config.yaml
num_hidden_layers: 13
num_key_value_heads: 4
vocab_size: 8040
bias: "none"
beta1: 0.95
beta2: 0.95
schedule: "wsd"
batch_tokens: [131072, 262144, 524288]
max_seq_len: 768
dataset: "wikipedia_en"
Each number is 200 + 40 x the weight over the matrix's rms, rounded and kept within 0 to 999. Layers, rows and columns count from 0.

# down: layer 2 MLP down (transposed), 1536x384, rms 0.179, rows 175-201, columns 0-127
# up: layer 2 MLP up, 1536x384, rms 0.203, rows 176-202, columns 0-127
down175,179,214,198,203,220,191,207,215,172,186,213,159,204,187,208,211,209,177,240,245,202,146,132,141,168,220,219,299,235,154,125,251,191,256,226,215,182,209,201,200,203,180,212,216,177,151,230,252,227,148,145,188,130,238,141,296,280,168,203,163,283,284,147,139,304,194,195,206,230,174,221,197,144,147,196,183,198,141,199,184,186,139,155,229,197,243,241,300,153,237,245,230,173,232,166,190,171,201,195,180,194,241,179,182,196,217,188,158,215,178,202,195,119,137,108,186,158,201,220,136,190,224,185,202,221,209,287,184
up176,214,185,233,209,225,214,177,187,199,171,174,201,161,164,200,186,256,177,125,256,265,193,177,141,193,221,235,133,168,150,188,151,315,209,197,125,268,154,168,215,188,233,218,215,267,189,209,184,216,134,212,212,170,183,214,162,196,166,184,229,131,150,132,127,164,207,221,203,180,166,208,169,172,133,208,240,174,242,235,233,195,242,239,245,198,219,216,208,145,158,165,182,234,191,196,225,206,201,246,172,223,166,222,170,239,210,246,253,177,163,219,153,292,191,253,202,148,181,240,254,155,200,179,208,215,209,185,250
down176,125,248,176,289,203,227,157,166,216,155,301,226,171,187,230,158,216,201,220,146,260,121,238,157,131,235,175,139,180,234,167,150,148,207,171,230,240,194,203,282,254,138,167,161,192,264,193,129,217,200,226,137,224,214,202,212,219,227,262,233,171,185,297,234,208,157,129,202,173,212,220,168,257,244,179,198,205,183,227,210,234,231,275,188,161,198,237,245,181,211,212,249,194,179,119,293,177,199,265,175,240,198,244,208,141,207,269,198,258,162,232,211,264,200,266,189,159,230,166,194,229,201,128,270,232,143,182,203
up177,240,272,216,140,135,128,178,270,271,199,198,197,215,189,235,217,204,198,189,204,194,175,182,266,200,169,232,212,172,199,155,160,148,156,209,128,229,186,183,196,122,265,174,181,200,182,117,134,191,188,170,180,182,165,183,187,160,227,211,182,209,250,115,177,170,243,207,185,186,201,181,200,263,198,219,183,246,170,208,200,156,252,172,190,239,178,155,204,188,184,206,224,216,196,170,135,249,197,136,121,223,199,209,205,169,248,206,205,175,243,229,194,187,168,148,231,274,226,194,220,245,121,156,268,212,265,135,127
down177,212,190,176,247,246,233,250,269,183,243,232,115,192,272,233,154,157,166,175,223,224,187,148,188,191,174,209,214,192,141,198,194,162,215,195,249,229,181,190,251,180,200,227,177,227,188,187,221,161,196,190,136,228,219,228,274,153,174,237,220,297,178,225,253,176,220,206,205,188,167,236,234,191,224,202,255,179,246,125,221,228,226,200,205,253,249,175,162,178,166,242,230,162,195,258,196,218,246,238,185,219,173,150,211,171,190,246,205,144,224,191,154,241,260,212,207,146,185,211,238,194,234,155,224,203,222,244,268
up178,195,120,188,252,116,233,187,256,287,133,207,218,213,209,165,152,212,251,121,201,162,166,179,298,149,194,230,193,230,225,177,194,178,180,178,215,193,227,199,238,182,198,219,217,160,190,201,219,111,206,214,141,160,209,186,151,241,214,191,195,190,221,207,260,205,172,117,224,142,167,217,258,204,197,229,181,197,170,222,185,222,164,168,248,267,217,183,154,210,268,170,291,228,191,302,180,231,180,182,165,211,245,243,218,235,141,243,169,153,200,220,199,157,232,266,174,146,251,204,282,138,205,145,163,243,176,208,209
down178,257,183,193,199,73,170,187,177,198,151,173,197,244,218,159,193,251,234,222,154,137,145,154,239,113,221,199,173,221,180,170,175,175,210,174,191,117,178,191,142,161,200,179,285,191,217,223,191,171,225,159,198,139,219,167,191,126,252,188,235,151,176,258,217,189,238,213,214,223,165,292,184,243,184,261,87,226,127,220,180,212,199,196,230,238,200,193,219,284,165,126,160,231,181,243,157,162,131,202,202,174,219,200,173,237,191,285,252,207,192,150,243,231,178,171,177,176,223,227,188,226,228,281,209,245,229,160,199
up179,130,190,175,159,204,122,213,261,219,227,133,196,210,178,267,174,177,229,240,204,237,154,194,230,167,197,130,206,149,165,223,272,181,242,232,212,122,178,228,261,220,195,267,183,153,179,172,274,173,247,196,143,224,161,212,226,164,187,257,266,268,192,184,213,215,179,282,110,233,213,238,191,213,226,155,161,232,209,184,185,200,208,266,178,221,173,198,178,272,226,201,207,206,203,183,186,181,183,231,204,171,150,170,263,264,157,230,182,240,252,254,154,168,213,232,130,253,233,220,258,198,240,153,188,217,295,194,157
down179,252,196,199,239,179,251,167,116,219,218,137,188,227,201,171,209,212,242,135,181,254,210,169,195,210,183,146,222,220,156,185,223,161,180,213,154,206,170,181,211,179,180,194,198,190,201,213,211,134,190,200,231,218,102,146,195,189,205,167,113,208,213,203,196,179,224,190,243,136,203,192,188,182,168,206,236,210,170,192,133,225,210,214,172,187,175,179,175,198,219,223,221,208,176,171,217,174,232,198,287,196,273,137,176,188,177,200,189,147,144,177,216,175,183,209,193,208,228,227,185,198,247,233,177,215,186,253,169
up180,180,188,228,234,152,144,225,272,161,163,239,198,196,185,194,203,241,155,213,118,202,222,203,177,185,247,227,142,254,170,127,290,220,213,158,322,168,159,208,224,207,193,193,169,161,169,197,231,199,247,245,193,184,219,186,223,169,197,234,203,167,193,222,258,182,200,227,246,156,180,237,157,167,198,186,167,238,212,197,240,227,294,210,153,152,176,229,236,204,132,181,170,202,272,205,139,188,243,255,280,218,220,167,231,277,285,198,214,236,156,185,254,181,168,180,154,180,181,200,195,204,201,222,200,162,247,233,228
down180,171,175,237,194,131,223,283,228,237,179,232,120,114,188,161,236,167,251,257,166,173,216,180,244,185,134,194,189,280,268,207,184,192,238,135,168,146,216,159,205,184,198,229,194,220,161,177,240,256,241,174,234,182,224,133,197,200,222,193,231,208,130,290,215,176,205,240,255,205,213,132,203,229,212,214,213,223,165,206,152,182,204,195,220,258,210,198,244,242,164,196,185,133,141,249,157,183,185,204,147,167,194,163,205,183,210,234,163,225,182,128,223,107,160,218,185,263,170,161,176,196,216,301,176,209,148,139,193
up181,207,184,185,212,217,115,274,166,199,213,154,222,242,259,206,125,125,231,226,198,197,174,146,215,223,182,196,232,162,178,146,240,257,230,208,144,224,105,167,183,157,224,223,248,181,212,255,97,236,158,151,161,202,238,204,195,158,216,228,175,185,113,183,182,168,250,232,208,215,237,202,227,182,158,184,178,177,219,184,242,106,253,279,193,206,196,274,198,189,107,212,118,201,189,221,200,188,220,255,196,310,322,232,124,198,186,248,213,165,194,234,220,232,195,230,198,201,168,198,241,227,167,257,268,229,177,186,186
down181,214,100,245,166,201,176,258,223,198,113,220,180,308,133,137,182,221,221,157,220,166,111,151,251,165,249,148,189,160,143,149,152,234,203,159,156,154,236,208,187,167,184,216,176,120,213,154,184,247,198,205,371,160,200,201,205,253,161,197,144,262,254,218,199,168,222,162,155,102,175,228,230,165,191,161,233,178,270,238,213,165,151,230,170,118,188,192,188,180,129,259,186,130,261,243,248,161,156,188,145,179,210,173,197,219,157,253,226,106,211,152,196,174,260,261,128,238,147,224,122,188,200,171,210,211,228,207,193
up182,265,210,218,205,257,230,241,233,206,193,255,232,189,189,170,141,225,205,182,162,182,225,162,199,183,140,200,178,210,194,243,233,238,153,210,233,289,186,253,211,231,166,192,183,164,227,177,167,121,274,215,207,210,175,188,187,203,194,189,210,227,220,271,209,130,236,163,177,215,245,108,145,189,115,234,212,281,210,204,174,218,203,241,214,247,185,220,240,187,160,120,234,135,199,162,177,216,168,183,188,220,301,123,233,187,201,203,189,212,228,250,177,181,138,181,170,103,233,193,212,207,243,194,153,156,157,203,130
down182,185,177,207,263,255,176,163,248,209,178,181,220,178,207,191,199,206,191,163,201,234,231,225,236,240,172,157,185,214,237,191,179,253,216,207,244,191,233,143,167,213,231,272,196,227,139,234,188,231,214,217,314,231,251,174,236,262,201,152,176,212,242,176,254,212,151,221,192,243,171,196,274,213,204,156,198,215,195,275,154,146,77,304,150,168,174,208,185,206,193,169,155,259,227,201,154,232,238,175,214,226,160,252,214,218,176,212,208,214,222,138,94,128,156,111,174,302,146,165,125,173,209,208,262,214,154,245,139
up183,239,190,190,219,147,224,167,163,301,246,168,195,172,218,215,159,199,124,180,226,151,205,169,273,203,172,177,234,240,213,214,220,272,188,182,166,208,219,241,177,232,226,200,243,149,218,235,278,188,191,200,87,135,233,208,218,207,191,272,191,107,223,211,163,238,252,196,198,217,202,210,145,255,148,300,166,179,211,192,205,81,169,155,248,307,165,210,192,186,234,270,216,208,206,178,175,205,192,222,235,248,100,293,228,190,170,173,240,114,178,271,143,217,192,197,190,164,204,208,195,254,223,204,215,224,165,181,203
down183,264,137,110,183,227,236,161,179,213,205,245,154,245,225,219,203,244,193,279,212,164,207,235,261,203,171,287,243,213,283,209,228,173,187,202,215,191,284,218,176,231,164,248,224,155,206,212,209,131,168,165,192,209,140,214,269,216,168,166,169,190,227,262,233,261,235,109,213,208,239,242,217,136,155,298,242,207,208,233,99,173,136,202,225,144,231,318,229,124,274,238,171,244,255,188,164,180,217,210,226,186,209,225,254,192,268,147,210,212,263,244,185,69,173,144,127,155,242,201,254,263,155,235,263,186,99,148,197
up184,225,204,198,232,198,155,275,245,191,239,204,219,189,258,152,160,172,190,137,194,216,209,182,147,170,223,169,211,166,194,146,216,206,183,246,207,124,143,180,220,193,157,262,208,226,153,245,117,211,173,170,145,127,206,275,230,216,188,170,194,175,190,201,164,194,235,238,252,219,135,242,153,92,136,213,149,178,132,154,191,164,273,254,148,223,227,154,261,211,219,147,169,112,167,200,184,189,196,225,286,226,256,110,160,258,249,164,191,221,236,236,208,203,232,150,219,203,187,208,253,175,128,194,224,177,212,263,243
down184,251,175,211,171,224,184,152,116,270,163,140,220,168,212,166,214,176,194,168,168,206,200,156,141,217,203,242,168,261,235,174,243,252,137,211,217,130,327,137,235,144,193,192,156,206,216,302,255,208,219,163,112,210,102,233,272,211,145,181,173,203,176,204,227,162,150,210,196,132,231,195,196,121,138,230,222,250,130,132,105,145,176,224,182,238,174,110,216,223,185,118,185,245,100,206,188,165,186,187,214,128,184,251,168,242,229,152,96,172,181,185,254,159,147,232,211,199,203,134,240,214,238,216,245,243,149,173,257
up185,213,198,196,272,162,169,192,218,217,136,194,129,155,218,187,210,183,198,155,194,197,168,265,200,139,217,238,233,172,201,190,125,249,224,164,165,187,178,210,179,224,233,218,191,215,284,233,137,176,128,199,141,230,222,208,256,220,183,142,227,221,186,274,186,192,104,231,240,195,194,256,182,116,160,249,243,195,216,204,270,210,198,189,170,220,188,215,189,206,180,176,224,168,221,184,151,229,134,227,163,213,142,181,223,180,199,233,155,241,204,194,261,172,141,281,191,229,279,257,220,166,264,176,217,185,219,205,274
down185,203,221,220,172,227,201,226,192,242,176,212,235,219,154,156,163,204,137,258,207,198,180,167,202,222,189,240,168,217,179,148,194,165,201,201,201,200,278,180,160,204,184,183,219,216,164,152,196,211,267,204,276,195,166,216,163,168,208,250,199,211,199,216,187,147,263,171,218,160,245,145,187,273,175,212,191,188,203,211,150,159,219,195,265,216,216,211,235,257,233,224,186,196,190,200,206,234,182,168,178,296,183,162,157,197,185,153,269,152,208,176,207,215,248,213,182,176,156,206,170,179,166,245,244,207,175,198,164
up186,199,181,191,216,214,158,82,144,205,203,180,263,170,207,215,166,205,249,167,323,174,132,174,225,219,229,201,207,183,222,216,222,232,217,229,181,241,209,202,192,151,283,190,181,168,225,243,239,233,180,184,226,203,227,213,164,144,173,202,123,230,166,212,179,244,133,204,185,233,143,193,105,213,170,274,258,241,175,216,252,224,224,172,188,106,197,224,219,268,193,150,232,198,247,224,164,199,213,192,213,200,118,180,192,257,207,217,194,293,221,244,187,194,210,175,168,168,201,174,229,193,225,273,219,234,211,192,182
down186,146,237,272,237,242,142,175,195,171,204,267,157,181,133,269,150,202,172,143,191,244,211,183,241,167,292,242,181,134,134,127,106,151,186,237,157,242,194,245,251,187,166,247,196,279,154,252,140,143,202,217,213,198,240,172,183,255,251,261,160,264,172,225,252,246,142,152,165,208,244,169,130,200,243,260,174,229,269,225,237,185,131,235,318,202,211,266,167,147,180,213,242,181,252,208,226,235,255,204,163,246,118,171,75,155,140,248,172,323,143,165,246,255,211,168,227,205,190,220,221,169,269,194,151,168,144,222,288
up187,199,148,174,297,143,173,206,223,258,206,244,193,191,184,250,164,233,235,182,163,232,132,164,138,319,157,168,242,203,153,196,227,174,159,221,158,246,213,135,177,218,154,210,224,160,192,209,239,267,221,210,174,178,242,302,253,220,182,207,214,176,236,152,213,266,227,186,181,224,194,210,223,165,174,165,184,192,188,192,205,218,158,148,264,235,247,230,237,211,212,225,274,168,273,229,195,210,112,188,160,318,138,177,206,173,261,148,155,200,180,222,182,192,168,158,110,194,208,155,189,255,239,276,212,207,232,172,303
down187,172,170,218,167,221,212,188,173,265,215,257,229,239,171,118,171,191,249,199,175,233,163,222,219,234,177,193,213,173,240,221,146,222,206,183,155,124,273,192,220,216,212,213,202,239,241,182,236,275,208,196,154,230,193,141,225,181,218,169,239,193,148,233,185,182,219,194,268,233,296,178,220,204,185,135,173,156,150,267,169,229,194,160,254,217,322,163,181,264,202,220,271,197,198,201,278,204,78,206,201,223,202,262,248,215,166,215,179,185,177,154,213,201,192,243,163,201,248,246,157,216,215,250,212,137,213,157,203
up188,211,188,216,260,237,131,243,252,198,196,129,179,181,170,243,245,137,185,221,292,206,128,239,177,201,212,167,267,134,162,211,250,193,185,193,225,193,172,140,208,185,153,182,234,211,224,246,220,179,172,182,296,75,222,235,162,199,187,140,142,234,153,182,148,183,169,224,253,237,267,145,154,208,200,212,218,235,175,211,200,162,147,157,209,247,187,204,188,211,202,205,168,210,173,234,194,173,238,143,230,219,235,230,191,177,146,196,152,142,229,163,164,165,155,194,151,203,92,185,201,209,152,188,211,167,239,201,184
down188,200,211,209,165,214,179,200,223,196,170,176,223,194,160,152,154,201,213,196,235,262,211,254,170,244,152,192,200,220,205,178,239,172,213,229,163,144,173,189,192,204,241,124,229,181,192,184,206,267,234,260,175,192,121,143,212,167,203,186,208,203,131,207,223,150,188,255,211,211,180,144,187,239,178,160,248,182,178,215,227,234,111,196,181,201,196,215,140,264,193,174,224,220,211,156,141,194,229,226,210,204,222,169,224,207,117,244,193,133,170,255,231,167,230,217,213,168,190,190,243,194,205,185,193,255,126,179,207
up189,169,197,191,190,234,161,237,213,143,165,195,133,258,149,87,220,169,167,208,239,240,255,246,275,169,213,239,182,169,193,269,209,176,183,179,198,198,195,185,177,224,165,193,171,165,190,163,179,236,167,133,218,157,193,146,142,170,227,186,266,251,270,231,190,153,228,155,222,233,222,187,178,279,203,229,188,208,161,189,179,229,211,166,229,267,278,185,193,155,169,261,189,217,172,231,208,234,165,107,175,191,169,200,214,157,203,230,229,166,227,122,184,287,242,125,243,180,157,197,273,122,193,223,189,191,169,206,149
down189,241,175,167,182,239,214,179,177,173,153,151,259,217,180,223,279,175,189,238,186,274,204,233,222,86,255,218,218,203,164,193,202,225,161,154,159,190,181,200,140,245,178,116,152,118,274,221,104,216,254,199,210,187,196,236,181,151,268,170,272,222,234,178,257,117,137,195,162,218,225,149,176,189,232,202,225,110,195,250,166,266,239,182,171,165,128,230,158,267,250,136,118,133,181,233,200,164,193,184,232,240,143,219,205,255,182,169,253,221,157,221,200,103,183,207,181,254,214,184,173,174,264,310,215,145,198,132,232
up190,234,208,317,214,221,232,183,190,158,174,180,187,224,258,202,193,176,249,218,207,163,222,157,207,199,247,207,167,184,218,234,145,180,197,209,201,168,157,249,133,218,189,191,175,187,232,150,186,204,218,238,185,121,202,274,133,240,164,155,282,169,240,257,200,238,225,176,181,216,180,268,164,122,165,258,232,222,208,138,208,223,223,197,268,248,168,259,161,238,189,229,126,196,210,215,241,131,249,218,263,164,135,177,288,230,163,222,228,285,186,198,245,199,174,197,128,203,200,220,214,127,169,192,210,250,228,223,181
down190,192,140,225,178,263,173,176,223,188,275,197,169,180,232,210,224,155,218,212,196,190,200,221,231,129,222,160,194,143,167,147,93,93,245,218,236,180,181,104,256,181,233,218,158,234,180,188,175,278,158,64,244,146,206,209,109,173,178,215,228,198,128,200,219,136,209,193,217,163,291,196,274,203,211,219,249,219,134,163,187,206,182,191,186,208,201,129,189,169,261,165,116,195,229,205,164,201,171,232,126,244,220,239,221,275,155,232,220,218,168,148,136,188,265,243,265,241,124,218,198,160,237,232,240,193,175,245,207
up191,110,281,211,194,197,239,218,203,203,194,230,151,193,246,163,223,179,147,200,152,237,185,203,191,260,189,212,175,222,208,197,155,234,193,220,181,260,160,186,217,168,311,247,211,239,181,188,271,203,172,171,184,144,158,217,233,129,208,226,143,222,220,128,160,180,182,257,204,184,168,144,191,198,194,226,194,265,201,243,238,185,260,215,215,195,169,171,238,169,133,153,189,157,188,231,180,131,191,219,212,266,165,181,232,137,268,167,162,173,201,215,184,140,224,184,177,234,215,191,198,201,208,230,231,128,143,225,204
down191,221,196,143,133,233,203,170,186,121,234,262,205,238,188,164,156,170,190,183,151,226,226,157,215,232,271,250,160,167,178,193,156,212,262,190,202,232,164,181,251,200,191,158,183,172,223,114,205,237,153,221,178,153,202,163,136,136,189,198,220,245,235,241,181,168,216,180,147,226,190,120,199,182,272,226,200,175,290,243,238,212,251,209,227,232,165,170,147,187,187,163,164,164,165,212,222,209,200,253,189,197,234,180,210,157,181,125,165,170,189,198,226,184,229,156,222,188,209,193,106,158,197,146,228,125,228,220,206
up192,183,260,266,240,172,139,235,208,194,256,192,139,168,245,125,189,144,184,216,171,218,204,230,234,251,146,153,216,143,246,260,165,213,250,171,183,203,193,218,122,200,237,160,150,162,163,214,226,176,276,202,235,141,188,252,168,183,238,119,177,260,214,233,163,230,195,209,204,267,234,186,224,206,194,160,131,288,152,214,185,221,268,173,157,193,186,239,177,281,143,194,196,169,199,178,225,229,170,204,178,155,193,160,179,188,225,176,245,220,161,165,158,208,167,168,161,193,238,191,181,181,259,158,228,235,221,231,190
down192,219,194,186,174,193,210,232,186,209,237,227,248,187,257,193,205,261,236,194,174,195,142,162,203,186,210,216,193,251,178,186,190,221,169,180,212,218,191,193,191,166,194,122,171,194,219,188,234,263,223,195,197,217,191,188,223,215,222,235,232,198,232,225,182,213,176,238,230,189,226,252,216,180,155,174,265,165,263,192,234,227,189,267,229,210,234,251,240,223,186,210,231,192,238,235,187,213,229,178,241,192,254,235,208,168,216,109,216,199,197,222,205,192,142,222,215,195,176,172,183,203,163,199,248,196,166,191,157
up193,250,156,163,184,219,139,154,215,202,222,204,204,182,138,225,192,205,165,225,241,220,172,221,193,167,237,140,211,183,193,151,186,229,193,205,241,179,170,188,195,155,261,255,224,237,191,184,225,182,180,210,222,200,156,199,190,235,228,197,187,170,207,245,204,226,129,230,225,152,205,183,181,200,252,195,156,198,230,186,213,186,195,205,236,193,202,206,199,228,171,182,162,213,205,201,164,175,253,126,273,209,208,238,202,260,172,205,195,118,221,178,177,197,219,216,230,185,246,223,195,220,139,208,240,224,180,273,151
down193,171,226,153,159,153,205,194,143,230,197,183,222,207,242,252,201,158,174,161,199,173,201,169,205,257,182,212,240,255,254,199,244,231,209,260,210,241,185,195,246,234,197,190,197,212,229,237,193,237,185,179,221,239,199,156,135,239,193,207,211,181,165,146,144,156,176,180,173,229,240,220,177,198,210,191,248,207,235,177,202,191,203,194,243,188,194,195,250,224,217,186,264,188,224,183,241,268,211,165,279,222,184,176,150,181,262,170,274,215,209,208,186,192,146,184,220,177,202,145,192,187,220,148,230,183,247,153,210
up194,292,190,219,248,185,205,177,222,223,206,160,167,231,188,222,254,216,182,167,221,195,210,173,225,209,160,218,166,241,237,251,257,219,202,200,251,178,187,146,182,168,232,204,211,156,164,226,197,192,164,168,222,190,197,189,211,191,182,200,128,162,190,135,132,196,185,199,263,252,167,240,150,203,259,198,215,255,207,252,217,237,125,285,250,204,272,221,257,266,201,170,176,274,259,242,140,137,251,133,200,170,167,191,196,224,159,221,240,248,219,219,253,139,259,115,213,220,153,198,181,213,154,321,259,163,185,127,251
down194,233,226,188,257,205,217,112,218,265,203,202,234,230,198,225,213,254,251,130,206,183,216,195,150,187,213,191,134,202,245,213,173,162,202,213,250,285,249,152,145,229,172,225,189,174,229,196,176,268,215,268,145,197,242,191,231,224,171,211,167,234,250,152,149,199,255,222,221,244,175,228,175,277,227,214,220,238,155,264,170,227,173,184,202,206,216,208,195,252,208,207,211,200,293,279,115,242,230,212,165,139,217,235,218,193,185,203,200,224,197,165,236,150,241,185,190,292,183,169,172,186,157,269,173,190,178,182,201
up195,172,235,166,196,206,214,283,190,224,137,272,205,167,141,194,211,241,113,206,195,247,218,204,199,244,243,177,140,144,273,289,199,260,235,171,209,254,184,140,208,180,192,187,173,161,233,246,234,197,206,237,195,199,223,217,160,176,165,124,218,214,229,255,179,230,214,258,205,145,168,174,188,170,222,99,200,153,259,138,206,194,194,178,163,156,167,188,246,218,194,232,218,90,234,195,257,183,190,168,160,136,268,246,78,160,142,178,252,109,197,185,186,290,169,205,208,211,187,148,174,184,227,167,185,177,257,247,270
down195,175,133,175,242,198,178,166,205,192,197,144,202,218,194,216,188,174,190,142,185,226,176,232,186,188,161,232,181,190,205,153,203,109,145,223,179,203,224,168,148,256,191,231,175,228,265,187,292,202,165,229,140,212,227,76,187,175,226,230,181,163,187,150,250,234,256,227,223,185,208,197,164,249,206,246,164,241,145,182,123,202,241,231,179,165,255,168,176,214,233,147,204,244,147,237,154,166,211,183,168,205,222,173,266,176,233,218,197,229,112,142,194,207,156,221,249,227,244,225,192,223,161,256,203,190,162,158,212
up196,185,154,254,171,171,195,133,196,223,174,215,187,290,180,231,199,147,94,251,225,235,213,224,187,270,237,146,266,213,229,147,192,211,200,228,191,189,202,155,185,235,153,181,167,207,240,273,209,144,223,263,230,184,172,155,174,166,186,242,256,100,187,178,148,226,134,156,193,200,241,190,231,249,171,164,165,150,249,221,219,180,225,264,170,172,179,267,164,191,200,177,93,277,205,252,221,224,202,128,210,224,192,196,219,214,175,282,248,255,162,187,147,171,218,248,211,264,217,174,149,140,231,178,169,190,229,242,190
down196,203,224,209,203,177,177,225,140,140,207,179,212,154,233,193,209,238,242,191,187,210,180,184,190,169,200,228,174,199,198,187,201,218,196,200,170,223,231,215,194,201,214,226,182,138,151,172,199,229,181,179,201,185,212,189,244,271,242,158,167,265,184,171,233,178,186,237,230,176,205,198,221,216,213,190,244,233,167,199,168,221,218,185,263,214,198,193,194,216,196,203,204,172,191,215,212,191,210,206,201,235,211,204,175,189,196,184,170,212,191,194,217,173,182,195,203,176,175,191,244,208,175,264,172,216,185,201,257
up197,218,227,115,155,236,158,215,205,150,229,195,183,213,243,177,189,241,176,152,197,198,180,200,91,242,135,166,235,238,169,252,208,205,150,233,197,167,205,169,211,196,178,212,139,204,166,165,213,240,120,239,146,210,190,154,167,191,177,191,182,199,275,154,237,187,184,189,172,159,237,228,147,194,175,151,152,247,202,183,260,225,173,214,230,225,164,208,184,189,166,207,132,202,193,131,161,182,187,157,265,214,191,146,198,223,181,182,170,192,151,249,218,179,253,181,181,159,227,209,234,267,122,180,209,247,209,165,237
down197,170,255,233,188,177,119,121,216,224,221,245,189,162,231,244,200,147,188,247,285,275,178,162,187,211,167,160,145,214,253,196,141,186,167,261,255,219,226,206,233,220,173,185,187,218,212,222,218,146,227,279,249,226,189,267,149,152,287,194,163,210,270,243,173,194,190,194,198,205,200,125,189,220,183,148,186,250,193,241,225,190,226,180,250,252,183,154,203,200,182,203,136,208,152,256,166,244,185,205,265,189,168,174,226,240,238,263,168,173,151,297,210,257,253,192,193,233,204,245,203,141,147,169,309,204,176,250,168
up198,192,193,235,187,194,196,202,215,207,270,184,229,131,234,234,208,176,149,188,223,198,198,260,199,243,255,143,221,175,197,200,218,232,206,230,185,234,230,245,294,212,203,153,181,207,166,241,137,233,236,244,213,134,212,181,162,165,150,239,112,151,169,176,205,234,190,217,163,153,151,234,186,199,235,223,196,268,182,185,266,199,212,165,196,180,222,177,188,217,204,200,214,218,224,237,207,172,184,176,212,261,202,283,197,156,189,259,185,174,195,204,179,183,210,205,148,146,136,185,162,184,154,258,213,177,216,206,156
down198,203,178,186,126,205,200,171,142,214,201,281,230,171,168,254,216,153,234,194,235,231,214,175,139,124,196,171,208,204,166,222,201,248,233,208,219,230,177,210,246,240,231,246,190,199,196,207,193,168,173,201,209,212,245,227,182,219,206,298,201,229,151,215,190,216,236,248,241,162,164,252,225,228,189,168,253,125,203,129,156,211,222,215,161,229,202,159,170,191,170,189,212,165,238,217,193,175,215,228,181,228,174,133,167,160,174,202,180,157,210,156,200,172,203,206,177,226,167,142,213,224,195,238,191,152,163,183,177
up199,158,205,156,204,179,175,254,241,231,192,111,198,230,125,151,188,152,164,229,143,212,171,151,181,169,201,248,222,150,142,157,239,155,288,167,148,184,226,203,186,239,185,202,110,161,171,238,168,160,249,227,217,275,190,161,220,142,217,165,183,247,137,200,206,204,205,194,249,189,190,194,255,118,231,160,157,249,219,161,131,206,245,208,185,205,196,187,102,157,199,216,171,215,150,139,157,188,166,240,131,166,199,242,273,237,248,181,206,149,171,202,134,198,214,193,166,154,201,165,211,223,204,133,157,205,263,200,231
down199,345,244,211,191,232,196,217,247,238,212,208,205,182,141,254,262,253,234,206,215,223,241,205,210,172,195,248,187,215,193,194,181,319,155,159,310,199,204,256,231,254,199,169,163,197,207,181,278,213,254,199,206,246,151,174,173,192,180,175,145,191,208,160,180,170,285,239,251,239,213,166,249,166,266,248,213,210,193,215,190,212,189,201,152,215,194,199,205,217,225,178,240,181,211,159,204,149,198,294,126,230,219,215,211,237,186,137,279,178,179,186,300,202,239,202,158,188,223,235,156,188,163,241,184,207,203,181,266
up200,218,203,231,161,193,212,235,139,248,298,204,193,203,201,175,218,189,199,182,216,202,236,141,188,244,228,241,171,206,214,179,312,184,195,268,208,213,182,212,228,206,186,140,138,160,204,130,177,220,176,223,249,207,128,255,212,188,143,201,236,236,200,276,213,133,180,157,282,220,191,211,130,184,173,263,166,183,260,188,180,213,219,176,168,157,257,138,210,157,199,131,194,141,189,237,140,154,190,228,188,213,235,207,186,234,262,196,104,157,199,192,202,140,188,146,176,191,132,191,207,190,170,264,168,197,222,187,190
down200,144,211,172,183,160,190,201,219,227,239,197,207,217,190,217,169,210,255,207,152,211,196,243,245,197,167,192,217,187,118,211,141,209,206,202,223,256,240,276,175,211,207,163,206,214,212,208,183,255,192,233,214,176,273,191,172,280,213,193,176,180,116,221,215,209,211,213,164,178,199,225,194,232,185,189,218,163,165,272,217,185,176,190,212,207,159,181,215,193,141,168,286,198,172,248,238,231,194,208,274,282,180,162,207,222,185,184,202,203,232,163,235,223,161,152,272,249,155,187,207,147,260,183,254,185,182,161,243
up201,236,193,262,199,144,141,259,261,155,173,126,216,247,179,217,233,169,158,240,182,237,284,190,227,255,249,208,242,81,155,161,200,206,179,213,178,200,238,225,209,216,225,225,184,215,187,218,227,194,155,160,187,199,217,172,227,164,214,191,129,138,172,237,197,211,171,154,227,233,165,196,208,189,151,165,226,232,191,194,235,202,198,217,168,244,250,157,208,153,219,217,193,128,207,247,167,188,227,227,229,162,136,186,189,222,158,204,207,231,185,276,172,238,226,219,197,161,187,213,214,186,177,83,196,176,160,254,231
down201,228,181,205,208,229,223,155,197,182,143,222,215,191,202,212,123,138,204,191,193,278,259,136,180,230,178,168,213,220,236,123,177,298,152,203,214,210,228,152,185,174,231,195,242,187,193,151,233,171,190,276,120,257,238,179,179,189,240,158,202,194,178,273,235,232,235,174,263,201,177,191,187,158,202,215,227,128,217,180,181,174,173,194,248,147,205,240,255,165,258,238,161,210,233,215,235,183,187,249,298,244,184,205,224,239,190,183,195,197,188,174,206,159,229,253,247,259,162,188,173,213,217,188,182,177,252,175,213
up202,260,185,197,261,220,246,156,211,166,193,134,161,272,237,212,264,248,111,177,178,180,175,241,193,167,250,183,134,139,203,176,151,207,123,182,296,195,234,217,203,194,123,235,223,149,168,234,159,239,174,177,194,153,124,186,157,203,208,159,202,212,182,233,248,226,242,201,155,124,239,182,170,172,192,151,137,225,209,138,200,193,261,222,201,239,286,161,211,221,136,254,262,212,160,159,171,179,266,243,162,185,190,239,169,130,162,225,228,188,191,216,201,235,200,231,182,199,150,245,174,165,221,221,179,287,178,212,170